{
  "num_key_value_heads": 2,
  "rope_fraction": 1.0,
  "init_std_up": 0.029,
  "schedule": "wsd",
  "decay_fraction": 0.632
}
Each number is 500 + 25 x the weight over its row's rms, rounded and kept within 0 to 999. Layers, rows and columns count from 0. Numbers have three digits each. The size before them is the row's rms in percent of the matrix's.

# layer 16 MLP up, 640x160, rms 0.218, rows 0-87, columns 0-159
104:487515493527575473475470505548482470493497495501437485484469538526497477525528474472490487470499488526467490496511484466510480443496511519496474491544513493494527490486540486499518477508461517476470490487486508536565516481488526508507493474477508484530471504434505535487527458459486519491477519479510506570536510504459494534532516496517512525433549491485477511513471461495518503508516483508488522510466479507514526542493518485496514473511486484471516541499496507512493524521521499
092:521522487496482516536549502478495458534517531499482530497501460502504495503505446494483491481467520470546480517501485509508472531532499523500508472531500489533528526521478467500437461496489485475535490471534507466491473528487510493493520457485520511466482442525548463471472541509557517521483467485504530494491455509478489533502480491485543503440520499485518522535519503501471523466504493509496480529517506467506494522472499485486531478562502498479490449508520528475521474472523496
102:494495483520429486487479476483472494497492520506480496480465512535491497517534474484499491513468486529492515503471520524561521509495501511475536497474539493476514502475460430516499543533465503484413533481489520484444456475506491479515501557499528490517490519541536510444510485507492482483525481532501480544485546489513498543506495502509494506514532483478460532495488510539479488511548482494453501523492508491472525504487515508511505450485468473503522478499502480490494526528497502
099:508479463509496481549507500464518530444523499470505490462511475494504425572486476534484466527495532502466533500505534520492515471502527465449482530495543529527515495502477518531531474534495496502491515544518496518459500502516536491506447489482496500459528514491531478458470513528492496505492459507486513489496487494463487527529502497488522481509515503482527505491506507503530506515501567508492502489493520521461520524506508509510499538498502458463532487491456475497557464517536467
093:507435498467505531509485489483496514513468509549533535492484547487465495560489519516507475525468520501491525463516517522488485511483505500508477477518493514492508516498512511497521503535504524484468470510486515530472468527557479503505498463482501531484514467465471514478506458478505473517502504486460514525474539506455565515525474496497491491472488521500516502454496474503542501502477487483481529469530508515557448479509517493512510499495498539440509483519566504506459541523456488
103:503508503459466495541487515466519527508513523524470496499511477509529509542469521492469496490513517513506510473521510480490472505502512536512513549545451509528531520503475451495475482468464501508499512460492494521494500549504496497488486494502492525535527523480501493493483483437507474495457446509541529541479465505504485495509551515536511459541463492525488511530538502482478500455519493499510475512528498531517547521492479515491500469557456486504508469531522505448473468447520487
094:534497499506488531480534536471496501495478488518519493531504491474493515509474546497524516472494489515573494538499463516465482448508532499513520526556531470440491485516479487500460502489546533499484504502450467526506503477501478474466487523510517471481516467499480515477507525538483483523543479477487528517508471494458472517522523534491533500470510495446541501555466489504503528502507507536522530485503519505487480488492504505484462507486455473520441449469504506524509536495489495
103:471532493537469513498509521524503524484519491458498501480473482466483443539511524464524474535514545519520487510501510531503483517476517474511525523515491485478521528495454484469493507498530505504532508501500498498490521483503498500539454489506470484514494508455459497476510528451455534469475492481463499466514496481466484523517537508533480457529445506497504477568497476487543517538429497519516489466471496509541461485521452500477466472491486483506517469513492505513483510494509544
104:522479518472486506494469505504520471478472490531494511505513554474535496467537485520521519460476520518470485508463510534505500509478451499502551510459531475496534477518531465521537492481532487498488481547513502522504492505492490500448452488514481539539506510530513523548509515435496444503490544467465555501488492485484479487527507523505523455535541509507503504471513483488501526474487499486514490469532508485496489540483501493481561501528510539524530504465508473474457498499470509
099:513495514513501481501493500478541485459481472485476493520513487482475463472509484476511482475488517523492502516508475526497483507506499518496468508502522468475491458496509508469502470542569527485458463515461487551503527496534448530526462508528524503478520510494534513505499525466490535466420455491509514493526496500479462529497500510529455477484513489584468468509511476496507483478528499536537476505491530517482511530489533538516496557475497481513498536507518505524519471497474472
111:411481490503501543453539503540500457516482546530500493470524478520508528533477504484543499476468516457475516474482496479518522510480490530493505488524534526494516518502464493473514493484489494481509515527507443516478518480527511491477492489516508551470530471492474472486492493507503496517570514531531470510497463466516495544493496494499480513506501516481495513447514486487475518488514562526511513486537541469482463507490519489461496467525536487454514486494525511445488494498506477
101:527452505495516509525521485495465486552469550523511502511513507520466508511485508533523486477486511468468517471552500489496542470502500506479476520525567510504519520492480503462480519465506500528490499522483523474532551529490486482500492493496494503534510508513529484498466456479501447489502514469475475524486509460547507495442546499480516457558478520474466516439498493470473494494513513507524481512467517499499490511520528522498498476486487470545512440475489520512481542512470535
091:467504519526486510494518495468502474496483526509507454522511513535474498461502479472460487519476511539506531530510514544464461469479485539498481496531499468482523498501534472509479502517492482475468476485464485464564491483526434496507486469496458496507432464525491511514532500446505468513529463509531489506501450517535511510505482514489505510486524505474518445507467500484532497516541476490521519499475482469496440527441516501511488487495531474543497508520501476500493513473512467
093:520494490488466529512471517520484478519490502534507497490506540500471506486490473476485474491481482440489469445514525492477518477533570499469499496454515440489516503502443549515549504492491490509524533513500481514483447483469495523477524483534500522527541501477493482538554526519500475518501524491463504497529471486496515500507549480514506482493447493518497522491467514477489507492539476502473478550524515509478486525486519515520457519484515469477486514519524531497543490554465474
104:534515500430536523497471508475525462560484476493497494510477490488440478480474476488490504481467518440506504497488498481476496500511492485492476483503477469462537523509480497513505521465496516475449516519493543482526495484530479527486479521537500491511483465542462540475544536475521482494552452530512529439507453500487497481501463507499539485490493524487467528473434507493499471534461475479495526512492495478509511484481516504516491502502509513469475488497476492465483538512480494
114:498515526513474491527528532508542508528506455501504490543509545517510473499523467518479513470527510463490550483503540443504520516513509551460513463525551523484496536495520534506516489523479517527543522517496486495476504470504462499480501503497518480522524529466459516475472487462472502487477514514514530543495481501462527504469495461468505522528461521507482526463498483480469499487474478501510496526437528517524544496491538506542514528473496552497517467492494541493479502517536479
103:502521498518509480530494506509494516454526486491493504466503552518494487458463514511547509488481508527520527525474486498507506488486531486477514488506506525494517481473486516509479515462487506450421534488472465527507497476469542524544471494459482449451499481486506503475538519458516582510503521507456508436462482491470498539464493501472479497467478496494517470478488507486482501497495497520452507497481491465503527527467480520535477511512511489515481478458477499455492472503477490
089:499479532510456539516540518486520457485488467515490489494535488466492536501488476515492484496512547510526538547480503480484524506514486517531473529517504544461516544485505518533472505465541533491490529484503484511480505508517459515525465538505467504500472457478547554517534471491512509491476518488495524503479526509513475491547536471475482528478512489500502479500488498500445532536499530500477510491512483527453545518529492470502505528458543531522472492520528491527471557518517485
106:488534473515522455482483462502503519531531509479472490476493535466487515504530504500523502530538480476489485507572497526515469499543547528483513451494475507491476471514490547516477527519507513529475482515487497507456503506519470517507464480479540519500482461456471543495518568493527462476517483527534527493503506498465455526497474508496551526517524497511494493531505487497523501512502519506523522490558471490508472530473519505505499461433470515518511494457484480528475494512488525
111:531494484460473486483478534522553437463512535474533512493500515520522496480503467493542452493525539518496545535511532508483485538505504530466526522504528523509499482518511512511517515529493491509437446508494508471504511500537506480486494508471491468503475437503500508474525489511474530482527507494488454483445508499520485508477473515517501499529511522523558509436464505515481510519502519496518486514514558497433523500483497496490479476472493490485498525492537526452513525501505523
103:456528501500516467478458511510534469533521472512531520457501479542469469497514493491466534501450494479531481502489487457508473470522534495523455507525495506494499513480505487481455503503540461512498510512470519546510517533507500504474506506513504503489545512511421470504493455460502486532551509526485530492467523496464498501509542471545451495509515542469529490500527461503511506518508470470523481492552522470498530481481532496531484530474498478484497454526523490477500479509500502
098:502499523495520490471488497482482519488484528450517553506524551522504513508516474502487496511508509504492475443513506510544543444519504479465506472520557533471492515511527470500553480489485483516490483473528502487517488485513484510540472493502511519486501515476472488472530502507479551487511496498529496502511559457532492523475443495527458477481472469490493530528459463467494505492501533530552462483500487431504540462501489496533493470487490526520514508496531513459520497499488467
096:510483511499473477486476470482506486503453514524534501507514490492526464523485493480468533525456504512507488509464506542537508528512515536504536488468477527505514506493483483472449446486508521537530455487452514520538513474534500499513503512507545499515545508484491463478489516503469509511485481491485524483491515473502479458540491494491455498485466479470520522536505541494497529507499491526483522485495438433543473474498492539518447518463509526524473465461517460501522465500523483
109:486544493480519500526519511489512513480462513478517493482491489523493495493523507476487528493501515482483554518482519479502483553552526525529503531493524533466499536507512476515462496457483489481535505475484485502477547495461463469466484455492518479479513502477479507495554490539493525469534503528467511503493481505492529504490526452506435556497457505462477519494477465502539483500522463507535521517468503528483497481493456519441473509471493480468503531502491440515516509493511465
099:475535519476529479510505505501502507499518473495500494535484472486528504512492500518488499492499472554509511505519503496490491520483496428484481451511469483483491506471485510455548507520490531480477539560488471545491564475517515529513525510474477472477513491529508567497481538502498524473506510510520494543465475518476478490501477497525495515520523505487513449509507557476536553493462488529511499489518497478510486491535468496505468495500495484545424505487502445507541502465512515
097:473491492502509462460545503502534510527495505543537499488509529488479518530465489510487536539489473498536525456477509503524559554505500492483523478473477509445536557471534507497468509477502486475505475519478469516510452502485469508466538499493515514503493487442511503533502487456483435541494488485488499506523524487479512498489506525503563471500485478532483516486533548479493503536515498502478480461499494513481478474529521531483477494503465491496494511506459505490449537525506520
090:494498524502496524481485524473504528489507486473481517486520547490525498528465500547460513553496487485530556455525502487524487537498508517492495489478513474506479539476499474518535501548497440489480466490533520499514489515557477488457489485541512493544462535510479522473478441473506510534494531524497497511515518503553479499492504497531489465506539510500482497478510520502456484452520511463508520527523503508452528510471473497472493511464492471470449514484523488504465529536475519
106:486524469480539478536525504466517523515507517526505511524515539497552521539547512493458474476496471479471523470497503484506489499488502502463511498505503520494476541509499477465479461462503549520537522557511448473472490471510470484513470528490469509512470541496525494493538451459526488492449515490488489502500482484453495531517514450475492499505464514473479466522544517479498479482493540476511498496489462488515436511498534503528495492528523507529492516477470493556513473498494495
092:468494529469518482531534472514491477531527471516512514505511544494482518525477454508504512503472527485536473480508536458491487515470478469480515503466549473516506530493499493540510509510524512514518511463508524525534573497504466472487502542483492490488474480525497476508498539532454440501529512514484525524500519524535445451481549534512462480529546539482509509491531496482539494500474492507505502509507480509510521489506527527464447479488520481521491506504503554486545488511501525
101:491534505457487496489495512513461497512500539426510503502507509513501491460510445467518485489494479510454535509522504524478472496471510506491514482478545523476524460499490515503477500572468481531518523522534514491463482486523496506550536484532550534511494504480436516498523522485507528469496519489502527517451461491487524504505471485484512484507461527460508527508482486519524521493513456514512478551483500518509456499515504506487553505485504545533521498507562474536502488495518479
104:502511471499486524518491461510498501494513472519483494491489465478496488507528532501494434501477492533489474450469502486510493518518516532507442478501502556445514543503534489503514482503519489511496452496476500528517504489513533540469464525461481484496508479508492483503537521510501465488479496530505513504524503489504465506510483475542485502531480468541585492511526471497469564493534510530513548460466513523489498491459505488480517553509451500521539478515518520506507510526521460
099:461523479482487527490554497477508465522521494521523505506508495506517504552504527499482486522501505559537472452512487502497475482505492480473521492498465498509483559525462467495560509485515506466488497483481497451486495506458527518514497475511506478459498481472456509533492567475421464485483527505492494492528528473513504494513488493512511538510505486472487491524504461503543519453491510539497450496496491493492455468517489511545496525485506457540509522483538491500478482500509546
109:496447497525456458473554516496478497541527494483529456508552537529478516550529473515516504532499510527461499499501514496505492474490517516463499519517483529470495527473475481506494514518496494521475475521490539536497520468525506501530492516487481480506509506493486475466520478476485539473494491507492483500451492483524489485480515483470497504522510547491503502494532459516492458494475513531547470451509510549496479483516475458454505510463485462515454465532531472542547487457511477
097:513530538504483528496523467516525478488485470561498497544490488503509508481491474485503497447445440478441542492490461489470506539536509495478466466478467511570516503517482477472531492544472488488484478521476501528486483529495508500502488524541519545491511499478537515534494507498480484519486518471500509506508507510478522505483558492517523501469491473506500471509499453472530549529469490515540457465456490520456475506502515488494523487485501501488486504510540513480514511516457503
089:504560534469512448503492514471469527493510529482513525561513527527499506536462514477486450475505527475505535528455495490465468552527516475519487496508471498531510530484468486520523534513480535521497522529488465523484521482508516500454489523487513500495509496506524511511497523511474511527503504501544523470500494489481502466530498466533530488535499497513440479511474498528509504489502507489522487479491466502436537465485520476464535507555510468506465499470503529482513456471540529
091:496455507511520488508480495516486509490498509504503514515490530526538511486510492505515540469544494527512528499489518507481511508502492532529450503537463524493535531493534503520466546504495492480477484509517451514546511500475503453551509486467494465495529493528476512464493513531472519517504513464493515474478481495534478447503521525500455482557514486466557494522464465508482562504481510471449474509512497547462530489539508532513536497511494476522493495501503523491525512549538546
105:467493483488494492487498552531483505547557533511490534487522496501526497501512473477475525474520556468464503486549498478487477487505511489496481489461509486507521472490519474546464510516503528498472491518491504467446493479481508512550474484522533481485515471470532524511477505515520503496510519513503514517471468484534488500540541510482480516516531527539510491486491447476433453483540539488497481474496498549481541526525521443501485507473479483510508487498555514501517480549486490
106:484479487441471509524474503491531475500507501504535509506442484492470498494481499460513501473456459459465509518484494514510471475505496557461510504534497545502480491523514465541489493512467475504494503496463479466513543509489496467496482528453508506483483496515488455474479476512485506491552465532494489451457483472526486494473497538494498488523474511504538508491536517500493545478495476493473457446493526492465505458512505497506492509519519480513490456501507518462511554439459500
102:478481533511530472528466513486494502496512459510528555464442528489509476472515493489504497532484522476518532524526541512452515467504503440532527481512542443461511506493505475519530483470480520486486502506486532487472453479477536470488492498474545487498492483534515480473527506466479511530499466496512468462488514495473471528482506486485570505508469476503528493529440503512518525478547502449507501515497480489496491496526536518507473475477523500527536502460479501504518513506475509
098:493505465532505486489502483486562519470495494511520472553521507532487508523476475458494487537530488509503525469439510527488516546514484477491493508528505476477536543506500475497502475529561498477533472523543443526474481468515512498500498488507453524484453484520513493517481580514503484490497501432506512495484530495529501498509497514490473506465537523527502521484511495442476478493500522487476481545476504495476488492491512498519486524534482471496516557488492519461527530497516476
095:478472503517462530490482495493459511497521476517520507524467546501502515479475520493502486524532511478529482437502504496428536467511503485482490505503511488529501523493498505484471492466527517474546500485470490500541532566504494496477503475444517535467493476514504498474501497461477485485511499520468553490464534498503516525494520511475474480473514478533532470532490469462454498459481485496508537494454540466467499494498509498519517494495472455507463508493509500500464533574492521
099:539533496490546484474492501479517470471507488460494512474494469521523497507513508528499559451500548529493467494510494517515492509488461491453509475508513522482507523529528555546494509465484495461447493493514496514474504478517494539528476537491513541501474480472453533469466514489467497484489498506494491498495507512515489519520546500505438531511502489471483565455481488481491508497488511497449503510471519482448500512476502511503484490502505522505508446506480547431494503457484489
108:484472497474459474550528539522530479520532512529509460551509493523481530501485523530457520545496486536469491524527469494540520446481464469521507499492534530501519518471518464533477512510512502511509493551497481504527496484523470447457491483494500516536521459530533509498483529484476472485524443501478512495530489500518518486485480447497471506501532480501485462484529516460496478489508482464494510497511510537495529494452456508488500481492482533496498491497537490494506550524494450
114:519501505435465500488506537564520551514476504529473499523496523533463507505483472513488513515506512487525532507500527501549447520514498494509490517494475515486510547490551525532523508522475478480503499472466446521491495509438496495501460520561482461448517500517483476494542519480505480511510500508503472538496466474456532532515504471488515484466547485472520547507446506486490481481486503507507496497499509478527500518501509464520459519472510520501506494512486486473464512467549501
092:504496487466498489475478504478492519483462534496489517505507468537496450546524500489488497486464456502486454471494506522518469472500500501516463503502470417538503512537486545471524483517440485455523492484503453521470481496498531500460498491489507499473443494501477491517477515482471528483469475467454518524496492480514509510479489525498520467497475505520503508483507494491487506489475483479483430512466523491497475481508566514514459536518461477481501463515498536495475455535482503
098:481478464529495493442513497471467465508539513517471499486448487526485473526482514498510528512487509475435508483517492494484458487467455458509488492483537490537483499520502496508530530486505490507534504528497456491476482494506476513518494555456479516525509503500492502504508525484538483549525512500472479512525502474480457581478454476516536472529509453530521457507531510506525452487500513558457479501504490484505525498516520521492473506511507485497497537468506505514519526452500509
107:477494488488492524516478483500514522513503516528481514475510509501504478490464508549511515468506508514474549475487533513542458515460503532512474532503481503444495499483476496509489478552439493504519475576480533514493487493480555511535495505472519501500519486472496468474543481521499520489530511507476470545483529515457463527473485521513459508460464551462512501494489502502535506527476492513521493511460538489501493485479474495492508545528556548528493503512497509550491501515465521
098:494519478471499490498500501543525490510464486497505471492487511477490482489488539494495499461505531511495535481544505468502511507569507501473485477520498465533514494490553496490493501428509490448532518478477480519467476528466503525520519515474524486485510514474448488512527497486499452488500531506512538475499523479511481482524507548461503460498453494478523518531508526461532525493548551482512469521506466454519507536493483514516483443497450485508504533466514502506549501507502463
089:486533514515500515518526480493552478479510514482506497499526487474511486537529494500490502490500495468458531492538492515524461449526467463523495546507512548476465483509493501479523534487459482501493493539488474529508499517507501550506509470496510479513525523459515562500525499477504472511562490485501490482516512513534508492478507463507535544505489489519493508457528467471534557522524476506517494491487508494412488463479493488504505556510496525474456468492526480482464520533519522
101:500484473456548469497465499540547511483508501470518492482465489505451478501532478465490481479485470534498481508481506497495484469504498489482496492573549467508517513547517496523493497505487523510547477531507533503523516480490501436526523502492513488492511506522509542500479542466448475478467477485517515487511515517551508503511517497522551487450521493498534477481528445493476552471498491485506489476514523530479507498501505468523441483489499507488503534553514550525505483488505508
094:464533456524451527470520513525477462528470532513516517506486488459519537500479507506511512503471511497492508495492510495547502461463509496519479547506479485496516512493459516548521498494475529454523512519482489498551468422557534522503463494498434535458501530460498486490507505509526476494495491513522503553481504528520472486486483494498495471514497529527556500490515486526559508491464499475479500488505519504532490458507514482471510485484532541514528507517503500458482515492509515
096:534537501528536489512492467519456472544464470486475536476494505516494487524493507501486508508468485502502548504486476492507463477471496492477512528456505529506512517496524486526462521480496419533539499522492518519450533506506473506482509557485483480512515434460475517506499451523479532479512467465526506500517517474494486501506512517473459521533478527473504529487513530505459508501464515480506463543495484487491515461503498497451468453518515465489497488469523475475463506523491508
102:500507501540488533503490493519501490520505532533486519517482461546540504489486521485504534485490504461505528512451554552505459488490500525526553515475471487451480499482503492493494478532495551508461484497499526495541519509472545498486513546453502513482496543509482484502470506486509490468486477518485505473504495462449466502547492512522491520503499517503448484482497502468528452487500494513505511498490460450497465496494476492478497509464520502473439491415509487537484498512506472
092:510478539485471456476489540498475509512470515429484492469487526496537540513457511499481525498512514544546522542513469508518491518490502504539476487514505450513493525479516452488475542533536537497504536473504508504508533472498462513479482506498488515506475480566516478514526471489496510456534513489475532453476465513495492469480509518495506472544502520481472535503473499478504498465464484469473483488477523540513518482487482530454524546488529541499506517479530514495481501506526476
113:505509467518528489479493527509493475507513513455518477505460442530479518499492480483535551490510476517483486508473499487513514497549495531471506536520489520545524527517513541511516497481507474459500517506523494484532476462474531531509493496489473522475468475489505490478529491523464480564506467504463478477473509483520460488449512497500504494495515502548512542557478522483510499484516538518478517500506477470555476482507447466474502454518490468475494477489531508490463510557545512
094:521544495506499526490512456523487520510523513487515459462497505491548477516432479476491509471480500535544509501484503527532457495507523483525491497483486514549539512478497516519479528486476489528420561542494475505519461520550518539465496492510514522513494500525484484513506526542496516537519470520456472462496528480492471526486508481533496499518487496474506487533478488495496482513468484489490488486501495520498478505526468452494554542498457471512502508477479523504542483449494513
091:478513510543491469469493491477480499507452527516468515459510512472453493505484498505466550462481492479500501513538504500501498504514480507525463507500492515513490514485491527489486506505508496502518505494542516561497517485463516525473488530490530499477474487470490506434493467490483456530460456501506553518471500519573465471471513485526491468516481472513557508472457502487502502488525583490493474522470478504461493494531509506553488528497543515542514509465504508509496523511487485
103:526509470502504491472516501488476520483492538468508488490517502511527471482480470534523494474462484512464516547457510498482512462478486467492475496483452491519532503561494486544561504532517561543491494522500508508548511505482465502511456504481532490524503509561505513498516499427579496510548516540505482520514479472481481533512485484495525535509506510484473489516478503532496477498487501557519479495511488520511517531463505503542480479534488530513501494494519522489482509523475493
092:518505481504484528470516509532502485516517561463510489470484504478510468464482446477456508493512473521469505506458522532514466510501546559521464503493523478530482532466496478466468544513496524514529487509507535528453507470484488480535498528524524479515546479466502494434509489480539468527485501510489473488502529484538525519500465495511531499468460484535477481518502494491546513537544527506479499514508479460528482499551475487507471488508510482478517481522540491517528509484498518
091:526507501493521492480441515508507525480510522569528524504457513493517543479526465512529474478482508483508478516505505498509505491495465520506505456505516505469495517545531534532469530484502505537487548515458489456541510502547492532507481516513476508493465439549472481462471471520553518470498544466496492536507512500512484498516525504511504488513495479478500510446489493521512488504515501527504520532486487494553436506461487532518531482461512518489504506516485469490485545538494509
101:498525496496453482477514554523526485443517481463531497522446476513503502526479533517505489491524529503481499529468502544466493509490508556491563467507488510507505501522495508501516488494480476464490542458486501492516494491510455460531543495493472485510489443531502513476473488487507487527508503550479465473506510477511457522475517493508527510530496518461482491487469531548500516457485499490472491468468507519485480563502486530473513513486451545526496489481480476483491496456520471
128:490511502483483507525488531450471497489533501479506501498499520511519511515501498487474481476473547467464550515518527524521489504510547534481480471485528503502506498528480487527510523570515485478488517478509454519474518477505497482515519465500494422523447449494523493502540477536517510465446472506502511471444462492527472509496495539524467484535549480494475508446499527520498454496502538507489514523486524455476497490524495505503515482491466498525500518530527490481526527510531517
100:498510536459469458534500523486509466496540543488498539474506518525487483531489469474505515521484529505463529525520493515521529512492478525492475511433524475546532524496492525505500518490509494469486512509443494516528503513542487486547520482549535494532527488523524525488485525529530513469488506511498511497450483489456496513508451508527495510488523513451526513478484508462521464497508532497521474527489482538508495468485487452542494534462461536519505466543513491471484533493482520
107:512425562475482548545527508484466484517487488528493520473491484493492466546506464513511506508486454494481462531502498504502513504497492473464484480479497559482510538539461473519483518542492498505526498502471530460530502493492525474499510494498499514486488492494521498516520554477515500442470515496495479495493519468470508494532506514489472466456527473528503467514490467493497509525476549508518516462513492506510506479551486574514499516494530482531447467495526500545511490500505524
097:496518517494481489533483475509471514483494482477448518497502511525463487484485500495496528528508467550459490506526494489523483516491483468484512483545479518488514543468504500537479476518508547532443510503526546493484489468532554491473487496502531530531477481496532500497466522471524482485553507492555537481483469504459463507504553540545521493486507501510514453492502492497481530503488524536481503517512516541507477504539523510483446541455525484536484487507515524511518485511474452
095:513458510515502476448493548490532498515552484474511520488470515507557548504468527506470494508490464508485525509470535490478505489532479517545515498512500494501456517487483526515471500512511519470533565482533516548525478505534502477505487489498466511511549518491496459482497499484475485473521513475539510481489535454479475489522471499497511486510504512502448495516469488507531487461545460490489530512505484563472520533515504498528490507513498553518488521496481466476478541479459544
099:526510529490530492530549501484527500462430541487522489512474529520480451501501489517497513490501516434464532524494504540517510484517519493522499508487494532456519481454502490506497540475545509525511500472496494500534529458482479513526506477486508467491518512478502489504478486499482448496511513471506498490553531490492523530488470523472486489511470496506504512477514517511537514466483517511542524551498471472524514457502477532497459538485530509507517532465540532498532443461512456
096:537494522556516473495477476496501498482567498555520549494481512510509479501529524477496538493441507519504478475530497500458487479498496469489457479495475481503481479492462461515485516502486468523519480513471492516483473487475527522512480491504503511502533522520524494504470527521513435529501559541493518457508510480509511472476504437510504468545484483480496517512476438491414504503522458475523491522491507501518489463479491507499523475518497532517494492479502492509476497503537471
108:516492552509520480518558502472500501470549533487459477474488493487540471503485523500485493487475522512509514454487502495519497537513543489483512486495557525475518495519488502501533502534495507522488502499515503537546474481457495529474486502525524527502521463521520496514508523523534522442480474545474502514461492472505507495513489506506486526481551523498462530461496461516474552500462525479502507461488522532433520490475501463533501512497481493488523468505477497523531541552518528
094:533451468510485495530486516459517501472488449455517450498473512483479492486490563514495520484513512493461542470523519524485479500517484457457516530497549492474544458481503511486447492512460480491466494497515458488490491494491497540495534506492495495466475444521511515532476515500494500515427531483494528489479506513493478483499496511493480492486523528492494475469492520470472549441497487549493527497513485528498533529498488492496499481480523463488477457510468494483513541481470519
096:461451478472516477479493555529484475503518506526478513499503503464484526452557497494515482554470510502474487504503496497479490490522467471528481481484514524509512452514459487475468499510491468529516472496502469504517505524486491519506481516501505524497532500524520505471505524519520468533508456520428493495493518484523474506448434470550467476480496506501547519521484491513495493468501458479500472528492499537474528564504468504497517503528508500525505493530468478455507479506441504
090:487473493473500454495494528480481542543528519526559533511551510472468503527493525477540504469515537528471521486536491510521447490492482507458535521487512471442511514494450483500490481505547521517538530498532509466490457490532525490542490505516518493511524460503490503488534522500495505498494460508482458502507528486546515510492531507495498510510481521519539425482492481526499438528531471515514546481499491513546507519462491534508521494492477482523497500482505501524491511497498481
107:467482531515546472503505524506512476528492517488485453520543538502522497509481478533534529464500509467519474456501481468507465496506481502498460471497496571505539468474523501484479553485516479483454494511483475478502467448524482542524480497531500509523542481484499523530498541513469496488521528481470530465481519527472496525484483478481478530497538534486479480472466476475480507483510515470521519501477509521456498449517511487478507510509471505530444462533533518499501476529519497
102:530509506478527478497462496503480471509473552468521502515477525484492514484548510474517523499507508501532479491522479545500479459502483490499520470533483500490508483503462518537500496505459503519518511568502508452500446471497506476466466483495509498521500474523495534490520516524516495534457513527561539460492498527552560526441506546516496486524532513494537505524486515515530524506457517504537513533511532494501503517508508502498482467468475524476462461482476483484499490528520545
099:484483465563478505477520472500494541447551529483478515536508533494509499528524467551485499504507482527503475505482470488531481510534515523503455492495542469538486498442486521486510482510515523518500463459478480515498509458508534510487509496478534511509483440507506487441530476533509514519533504492473524472534507501524470508527507522525510501520491499512486535517549502477499491483518486481475478531468491490517436514472512497515480496466543534483484507521502528489454489487561493
096:497511491463497516497549511481473482513512508516483521517491509487500485486461467515463508537469516462488512538480481536510466487521515550523513532519509503459507475461518529480532483455525486509512538463526474481504501488447490513498492473521528524466487513489456470534463531468461519561497493519497473470479506494536471527541533513538475495467494469498469465523540500522483510477492509503498482450468498465483510477463520540472511508484515492503498560523478538472513486479474481
097:504524488484527488493564500525479509528507467486491548457510518506502536511524518524502526513486479531493547499535500482515514457472508535549512489479479493492498501533509549485505535473483488518506534485521496535539492483500500545510494513450486534503459533501498485468503510496476487546521439507534512464493514535473463485508568523499504480502507523492523475535484538510455520501471491451552523488484532477517480483494472531476522494497501519489498478476504522448501483521519452
109:481482521437511458520485471585513455492523498468512476495515558519501489493515508499509521506456486519538524478489464474488510481525511511488547512529513526499534480486486541500449494442493506507472511493529429481476520499522477494530497547507475493504516460511451527496473538510529495465489473528544486525508490504481506506499528519482488467503518480529537505527513537504516530456506493507515514513487506512516501517480513463467537496511552531511484498497505537542495506483497497
110:505510515484495491510523507490531466493535506516469496467527509497500475513527507456522490532544528509474444454508510483434496503516465493511524472531497462544522495530511479508512547491496464483487467537485440502470474524483514480464489489472502506469484448501535548495497502520499505488503511479506550481511511502523519493480506455525504504457527460505464517499542471471484485490553533572520513530518501497516483500500494499516505467466474476492472514472497508440513517503517532
096:458495502515486504480472534480498501530522506563456502525483491469534489544464477489497523492516533561492475501487500496513493521498477534528544464504509496501519546514505473478463486479493536481519480499468502501525484516561508466507462534491521512553529493524484500528493516512542449508517525504491496498475487495525451498484542541469504506492531471474497484525465484512481460504490469493462510477532500484507468486486514527546456452482483499436511496514500535473532513488508480
099:506502530513508460533527550511544502483496494488504514504485508512504503505516546494482448493499533478498534537529533526462483480499483519487505483507509519484530456516482512522485511441458468486458523521506560558530518507452536480573511461450506533527486508505513496531500476492497476476468514476522474498525465505508508489494576520497492491506506435512513511450520482520497505516478485477490516531483509511503530522536478493497475475509499521516456479521497469505496500476511500
100:497480472518504512476498441514528468532494545491501465477507493520485546513469490483496521528495509506492514530500556485467483477491501510477462496535510466464520536507491523515473456539486470505509513543528499519498494465483506495432473502500515514492488523479458506513488531460482495454491494498511498453522527481483525514496513498533509471507504502509491536516553454495507499553489465532478470489499477449522472514526507501527531534560490481548498542496527522530536501475478517
102:525514506477498536480515477480490516518507524538482502463474491503505477503518485491459518525502550530481500516479461487473485508536521518460474483464486458557513520509491457486493459476485537507456502476469489542512532520454486464486482468493514509540506480497464503542544499472521545478515469494505497481473491505480483477542462518501531505535507512453477467501511464434523476518509464514511509497515494498512533467521533529512536461497484511456498472492492483455509547477508489
104:526497487461475507455523524504511471522483535514475532498497529493497473531488491555516484480505532549505513512466535503495516523475544478497425526511499462490530459523504509483506469456521482492469507479482496514509507502503488499546556461485483508467499498489509504488483536478540517465512480503489472487513533480486480525482549545493468469488505531512508479512539529495507519489498452475452541535521493484528455498475538487480516471518529532502541517521502501510467449514495516
103:462520517482522460487455511487558505457491471529466503493481562461529514493505483504494460498519546496501492489523484489481491544464488502481513484498457493513503510468523443509555506528512550491519526504509495515513497456474516460500478487496544521524489483498502470490524498482479566495472565504550514488499523512512484514478459508514486464452463494478512528531481504480510476490475501508461531519505485524521512482511501506492480498502477501557451530496502512509507451512475494
106:502473539493453521535529518536523489489475496496509516483520519451460481474503527514535488518488481528453507448524538527528465505491535528501497470520517499484518439502503535468487518499502537499536550503490455506532491471503513521498495533487512524520550472507488488494538507493516478451499503499485476492515471507493454516504479473502524490517494482494487467473509502473475550493550495578522480513523512556511508467480495529502468518509494496495550537463507478472492488519510524
100:476498483494481481479497476478486472499486463551494525500494500496497500508492535472501524466494505503514551466451473505525490432504501471497447493510518496469509500487531499461523502479503491516531456511490479487471525491526486525513506514539504451484470491521465515510506556487528518518422487441499518481470518520476499489516539527520460509505498537545461530501530505468486528518515476534483478509479475493515504489469546518529532476515474525545543516494465498498512482535535508
110:474497524497514494496493513490524496506565542486511476476533521506422539504530465513480496472509485505484533509512500524525478493526511476486518560510476490499511541490524555506516499480474495478492506524458470531512534506503488523504523456487505534487481460495506484498469506519503483511439494463538498487491482487538496493495512504501528490477491523478483537476521460446477463516544526490476463517499464516511511499462517454471540485450453448527513486499491457502499501500486473